Part of a small language model's weights: RMSNorm before each block.
Each number is 128 + 24 x the weight over its row's rms, rounded and kept within 0 to 255. Layers, rows and columns count from 0. Numbers have three digits each. The size before them is the row's rms in percent of the matrix's.

# layer 7 attention key, 768x768, rms 0.0791, rows 458-508, columns 384-511
081:126167145125164140113136091131133139151125147138108118152118109122084127100189169143175097127146148163136140131139122160127129124170113155119155132164128138110159101116105135183134141131105143141106152137104094125131093145129107119118132151147133140100168119145099149187115135120108126124064126151141166150102095118095114120127102121134136157095147168111169169142128158136105145119120
085:121091113133144117087125158128114185119161121134101155115119131129169140149121109119131123135128095118107159091083127118088100120105113072119157082069123136137084143131107159099137101125123100171122109132134158130139108145116136102079116139127127154143129125142130108095148064116204133136117113114097134113147153135137124194134164169146138112137128072120164087163101080159139132159122
079:114146090125120153128138109117140076162112118151109114131154085119153123155119125131078133099170087176133170124137091098149101126178108110098154105136141117105089141111070138143146143064146104123114194129135132122152140107146119099130124132139103099110100096112102096150129120129116114128103083111145138144144120167129169131121151142127172129108182072091087161136107148139096119147183
083:115127158112076157145123121149145144158141132111155140108165148154158123133142144133102123153107129093071111111082132144097122107110136061106147130120111136163109133152139118142119152180080156169160079138190133114153162120111131119117120138100117106119146118099111127122120115132143196117112128153114116113149110124103122152117146112066098143159147140131137123148109107136166136129103
080:136094149127150148093112161113099150095089100126149103154129142140087147137146099145168091169124129137123122140077114137108097127111160142132072162140119136114116151102167112136141130112143116146151089117104076134104153176139128151112140175126156114132189144128159147153142155135126113134129118139106171159121138085115078152142139159107112103119153100090152091125127133171181127159087
087:143129119082105101137130100102148148117136141102099141134101140107122135120099145157140108123131160149116102126141083121125098134173104120137128106128129125098119115132134092079119123128127090150098137137096136111108121182104147106092117174138122085119128139124155167085129136121123126135149121110149114130132152105141108164136129115156126109125127105161109105121133127152073103124150
085:145103112148149102070124117161139176105108100143151142116149135154121087138130095137121142141128129076120110124139130115122126088096140114130110110154164144127121144132141115097143110092139105130145106133114130126103049131123155123149116148130145147131126145091171074126095123123094136171111133091111144111122129102115139151107131133155107164157133136107118134073169169189108139113143
083:153146094107108120163108142128122155114133091122105091123120160118106133075102126144126131082098128129122149116152112136103148168136156092080166122162110119123091092144130104134162107141121131091140129174157123153134123122104164097140081168191165107061120155081095097098149126160144118173102100160131118084164159126138094140090088157156153098142114116095133086110097126151141103131096
086:131129145120098158103156176168164147142131138124118115139082139079072128133141178138193115096150150121154147153127166154161181120108141114118129109115105155115144114107156146146179140090142110166119121117192163071104102116169177128123145125152121139098107156113135125164146160164166158151119102143133131099121112107093102120144158116127129174141101110098109104102119121163168095131118
087:148084104125127136105099156129100146107117155146096136130164155136128122121083129111135113125142110150106153165090113137132110156096120107137096166168129078105113120118154158185131165155116129150102155132134111162133173117132119130151127161151122166175172091094122139186139142118154151126145122151124116128108169124121139112127139123126130135117157110099134114156102139103143120098110
095:171145149127153122120107143106145128135099125169125099169125122162155125104079156088155098109160113144095148145113137144100138189104142143126152150178092142175160149198194099108116111103104141134166119126125121151144156131132153166139156173161137146160116103170141094190103100116127148127135118127136143134128129147122156120136168158142134150118131169097129154111141135142155137130119
096:118121068138152121127115094156108121112100111126120116131083127121137128116120142157152163134088157148205131078165125095122133145066119124114149141139092100163129159149131132137129113122108107087128149151123104133158146146117152115108114133160168169104114158132147117127141111142161116134106146141121155131105102125092137138131165160149132115134130106116106114129155144118145168103110
096:123141123110127086124098081100149134142117088153135138155124152131115128112184154124131097113126174119138129124125079111123136177142109123137124138123129122156133079097113073129113076143116101128127166115086104150138150177097129149129130093114137120119129138135164123106128140114125114171125122112138113112158122180147112134179128132126154103124112094104125162131101111130134140145137
089:113103123128112088115152135152144114077145160096107115096126150173100114137102180091122149162170147113133112132111109140141145112154109116151119136126145161120097157112118115147150109134138145117093140132140151076157168106113120147131122101108151115121126101118074101130102082120153134130139150156105143126143077084138101124118124116172087165152120144105151148150110144109132129074126
091:131132109109133116145147112181085152156159157110186109118089137143072134094113098153150135134107148105129104118167145108126135072121122140098131156142118124125163104138104123127141150156103170135111114119115122143127142107138115121126128118171160169151102101108099152161127124116121130109185171135134129138126133127122130123172148146061127141118158144145113171139153145094172111122121
094:202143142108159096135133097170148157154125123124119081142136174134125107107129135150118141139119140137141131105132161084183151144150138138113144111153113127120135148144092133108152136114135103158100084167145133094109107093132130118097203131173139131124157133109155108114088133116122116132123142107128145173090114114177090131110096138151144171139092127124145131103159164113146112124164
100:112102144151169143119151145156129130144098143112123119099112156146127122146150129187138145121138103125134125136103136122150175127153157125111134096167138131109122154098125068132167096111144129131166127165163117101129092142144120153138140081143125108120171163141171082157131132103144112102121124139158114174145110117136099126090134100119134128164115153104143124121143128146148152091080
101:122079119153152115119147124113092119140127177138131156108086148132107134130095099142129144173133138139099143139110158096136110165168143158108160154126158145151188157112115133155158124112121120096095143111165122097130136147142123093149115110107153101135126125119029138124112098138096179128096111144149121086154137145117142127097098135132096151114163120102154144144139108121142110186139
100:112148114139151131162155149151103116158125140127162159120098125105117134087151167150129128125171147141124170130131142136152134157085118158099162126128124129123132118110109104106103128124138126128109129115128147148129109081131167159126098097152090124117109116129138126092138133098151110131126169156093140117142168123157133100126122137161135145091091135174167208113135141108107142111075
092:113126119167155133158148150113130145132151090118131117122093115117118133162120138146092110127131071113086112150097114118154127138126117160130097154120142136165132131106147154138107151101126074119169159138126098114151119149107099164156139191084135116166118156136115090153133120123086123108157096143135103173127148080162115131127107122110153143135146186110143102143151104126128102145132
104:082090100151159122137150128102113134136129145117138094142128139158120150139098125115128116169107099145160102117121153105132112149117134160147131097118106173111157142081143104127146104143128138123119116170148082124189098106131144148136147114123113083140151127127116104112119108114121143131147125146143181102129166146099122128134104147158156113095168169115124166127110120115083120124114
106:153114097138135077171134157122150139134102133135120136108132145123122117115116098115141096135105098149086095145105099152138098122154084121118139100151132125179147106117115095124150140122142066154137134173117109204089142172108081074128156142144156109108201160132133163136146122102107122147115128139111128111132165097119120141157109158094141134110145149146131114152130131115133131170096
100:113157118170161146108104143158115128088098128108108132122125106146137151121125134155146142124116105105142111142139148088120140104094099099125137141098091161111145137117180120123167120128105141112133134161103102120133116104123122120178136113179109139132106106127113113126113188127125118087097144087147135139106164114127096135083127105105128124162089120108126130120149099122163127126123
108:133136187133130133153124117116105106185125152117146132191129125175116156124107144155105175140134132113126115111110105113155178126148138101140152111103101138141126117126137123113076156086078132110159142115132139083131104125125107142144095155134139154151094153151165161112099107174157133102135164161111166147093098118145099121125125081116108156100144144119154152109135120103167147122128
103:133148104089140113118113085102121122113120156193129106100143082122091103079092142114118117175108146152126119138126140120129152131092145125141104121152127119126171153100113133159144158131141137148156118139135111191113120181162143150131091123152096095105117135147148138143121134118132109134108134127136113120126166093130124173133122133139142131108149110118103089198148156154142134157117
099:127107138139128108115159121156118142116118187156129148112167145167139132131102120112164122149144116169081131163121146134146141131126114132144144144132136137128053112135116088116156101170169128129155145103107122143104160102119085137145122124087118154127119139143139147106162134088134101122115127173134064159155103101113143129132115130091119113142122099130121101098182113177127113128105
112:136116161127173146120126048159172140119103159136141173143123140094144119122127138100133133148148142094146137141148158143132118161085139154124119108102102169116137145108131095118132151122129109151133126116090093165136085131118135160151098135145132117166151123094098148162098112114132135124114151107155118108139100153123144111140138122140110107127141134131144169126149146141119146143092
110:151160125136124151177186095120153155153127135148121113153150146103159101131146161133093118152124100098163136108121106126134132122144128117144169088155133108105127125145116133137111136152116117115140153139119136135190128116097122183103159164152091114123115093124139146147091111126158165118119085106125144129129121150145130110144110111139157144162161146121111110139150127137117111127083
104:130113090111134156120137135177139115121131123187135106131140103157118143112083153133088155081124094185100116122115116151130128104095162113111182089144168106128146109095140106109140134127116156169098144118162132135151143113102115064123119151138150109159076148158112143117135116146143120136153093104134147170123093115067147101156140150165121123157167097105101099113131087179164139106110
108:116107141098094122138125120115132175072148104155145195146120102159131150145127111135146164152179139133158125121114143119108153112133086098125156147117158139138143093122122085119165134102155134151121179121106115117105156076114120104142164146150153081165128112123096112092135092092153166134136149121135115107156118140098115141144108096137154122093117101106114078136092130175109136122143
103:141108142131155113106113093081088146095100131147149165127114118115157090105086114144135103102156166145114178156135146116140104116146144139116148145118088123158115111120093153059123123114118130184123125110137148126091130110129179102115130076114111111099116102098135131138163116143121100095136140139174152136103150128137108166160134090147148101135137134129124178153141100141097152134129
113:122111172148062178171141143152123103139156188092127137122088153147102138101122096111128123179160125147157157141149122075158126105172155146106121151118161166145141105150103120141104129172139086152162117161120168147127147159116108124110112168108131129148083157127106150121090139158175154118151127137148119173123110150118116105108152130142134161065173125117148088125149130131114075129148
108:112148103109149147112105137135166119090139120107122122127074142107116124086108150082147120108128144139111123092133123155109143069148159124134092150093118132094147124148129106150126162105127137164144129154118155140121094135117110138124130152144081139089148178085116137105127134112082151171118111117140148113098129168117106149107151114112118064130142138119129104124079119180118121140104
113:132109097169131151161114104137183140127118140105105152136121133103179129153143143130032151142130132149118115144114166136126090152093117085135103124157122148093116144106103139115115117154125097083137162125099151138132098149082160128103125153108175136127098150138167110098105130161140127120088101097121129155192125104084140071135154117092150104142153142118123146118144087155164154118129
110:161093094131150130147097106163130100098128142152086145117090115161110100162101101173143116103146094139096142136130133124152103157075097142130118110106130117157068083102134130136141146138171111139110107120114082129171134123119084140106138126140141149129082132096155131117156108163163145113140097165138137138104086130129133105138118165119100138115094127103159122129148100134159098143103
116:143115134144129138087104124154107104124114124129143133142092147150081142167091098159111107154144114148106147095108163129131123113102112175116091094113139123158119127137152099146126118133117127170154121108123107110138101135107098180132111100146128174183105131120128126135128142154095148148104135132131137150112131143118162143119133148117138141174121141164146176150110138140164106082109
109:164147100162164105090128164143167105112134147125119125113162134085143133141140146108141113116137102149138156126173108148136141159118113109127151084152138137143106206128107135109119092106121159108076154150119183147136129112121122126145144105145141131158068099135137101128132133104122146111102141141177115123160148135121145111136113157120092118123096117152107119095131135110105155151113
108:136123108138088126166129122115127125118122150140101152123181156154122155152113109109151134112089116142155140157130127148085136106152136144080139139139145149142117085139129138095129140096114142131082107098140102161057113147100096121123127106111111099121108122138085150140126107106107140118124114121138091166137148134115157119122130130106087142119116148152172115111140165155136127161121
117:054141139138096141131151139097132143116162134135150136146114155144112131110117159114110153065135121147137118153110105129118083128092123117166114178093149155154163137170134114107146119120140124109137142166170097156115114086129144124141114144128121119150135148137139131111138098154126120129132130154147118100177167091148106087139117179104163114124120114148144068116140131110170138105097
112:084099163108126132098161112135110147134110116144101133121105136143131104117156094142143179133166086087169105125073162110112121112127130126124101106117106112130131139123100128145108088126117136126134105112161163156098146135127122101130094148120110137136154106138128122122152141083149134163139143139161097145147129168130119122164121122133119095163134157159200150159094102130101140169129
118:121136125134130075085134112150113158113141124131114143129143095104123128157182161129115126116146116168173119170162121145118153124138088140116144152144172078111163103143125129153140159155095168127152148097166115096109142141080131114141104117126145114137115144133118090087137145155118105141120146118139186146130140158140139161125151085156133123120109122133133138118124101086087128127149
108:118133151146149125142143147119103155168074112155136153135144119107135094153143146161136090091115141109131108101171083135139109159118126087121143113140121134130105154130123118110165153152120119108148118165108114126117138075165114143084131091123169133142103137122142148149133103136126106122086133056140156125132117106143117121106189099122105124182140138150067155099131106139174104094101
111:121141129100116094134115109115123143114152170134161114125129123110134129147148136104120118156151099109096088113118097136132132089123141088163136120150120150103080123156115116129137143135137135142143131117119147143116104127167160127134147130134096104124112109156132106142116133118109125138158127140091124146128156150083148115112115125149119129123132149125110176159161117149128125137134
106:090140133161100165129150126146143112124148084141091117111156127152155076131118159139117142055138128129103105148123129094115137124119153152135152128109156138136135128106155090120049116100135144121113148080141114106091112156105125127113100120115126107096138129116142153071138146143111108076098143139159129089136109122111141112130172139118128135150106092114141184119104118150150137151099
105:136153117160147121110098168190120134127172102079142150157127155127158145098124089141141130116130109090151117136176166098119077173126134110098124176103126096165149118117141140074116140121143141121147132168116167072071129118139117134084152116099129126158105106111117083154120102060136110122137136106189161172114146124086166122129146126141123124123156147140140154122159148122129099116188
109:131115125120085148142173129111172120129098122121163133157137156162124134174092158166097138110125151131097092121126131142119128093129108107098098125114110100163142133086163074121171101134120110151147130154150125089149134124158178114103116136126123134078125093128073150118175126133143146146127090115163158143144140100136136080128130130171071127133141130141132130158096110155119086097087
109:149132132159099132128134108151126121169157146070154125173121089115123101123115130145102144141134111125133095121114125141147102122092134136106138107072097114142138165094160129144170151118139164192135166133146104076103163132123096138127131169172131135169126120122124149138140114096128184122110149126120153151105124142122126151152141152113152168146142130114120136095130145156106116154118
111:153189133140131098114109127111147108128157163148126139144099116086115104149137122107130145119144107094109101126142094113137107103170143156064141142108124129117136123138149130125101124092135153161115153130100140113131069164164120118143127168139151146142093131149150136155146140129114159136112100119090119114143124133128163144137117134138129138100138117127139129125147139144108146103153
108:125139121123141183127115122145119128155171122134125106131075172127092101125118090144116101095178093110131136112150079137155118141117160149136096142157157090150178130126154160121130156176138118116125096131144117143124144115118164150160125152136146112124089106141145134109103150112135123108120119124149112097143120103105103144129104098141098155143136139122122131142175127095147139111101
117:124153162093148091120138082137135148124139134122144131168083139113125082146124091159127131117117116101127153129148116117131153168111166170140113138128134124121122130145130202140123132126128108148168134117112095114179119097112122147095126152110115113126107136121111107186131161099090125168156136123141121165080109105133155110133140133121147149090160114173151076098089146094147106140143
113:124112110158088114111107125146160107123158117157164168112121138116100135118134160101106177135112129138086114144163139171129106101113162133147104135102143109146138166102152088110165106120103119094112089159173086181166143121130120139115107134114110103131149130165115075153135112089117157106137177142174143146115150109104145108138147110142114097080169114118135118130112141154156109121121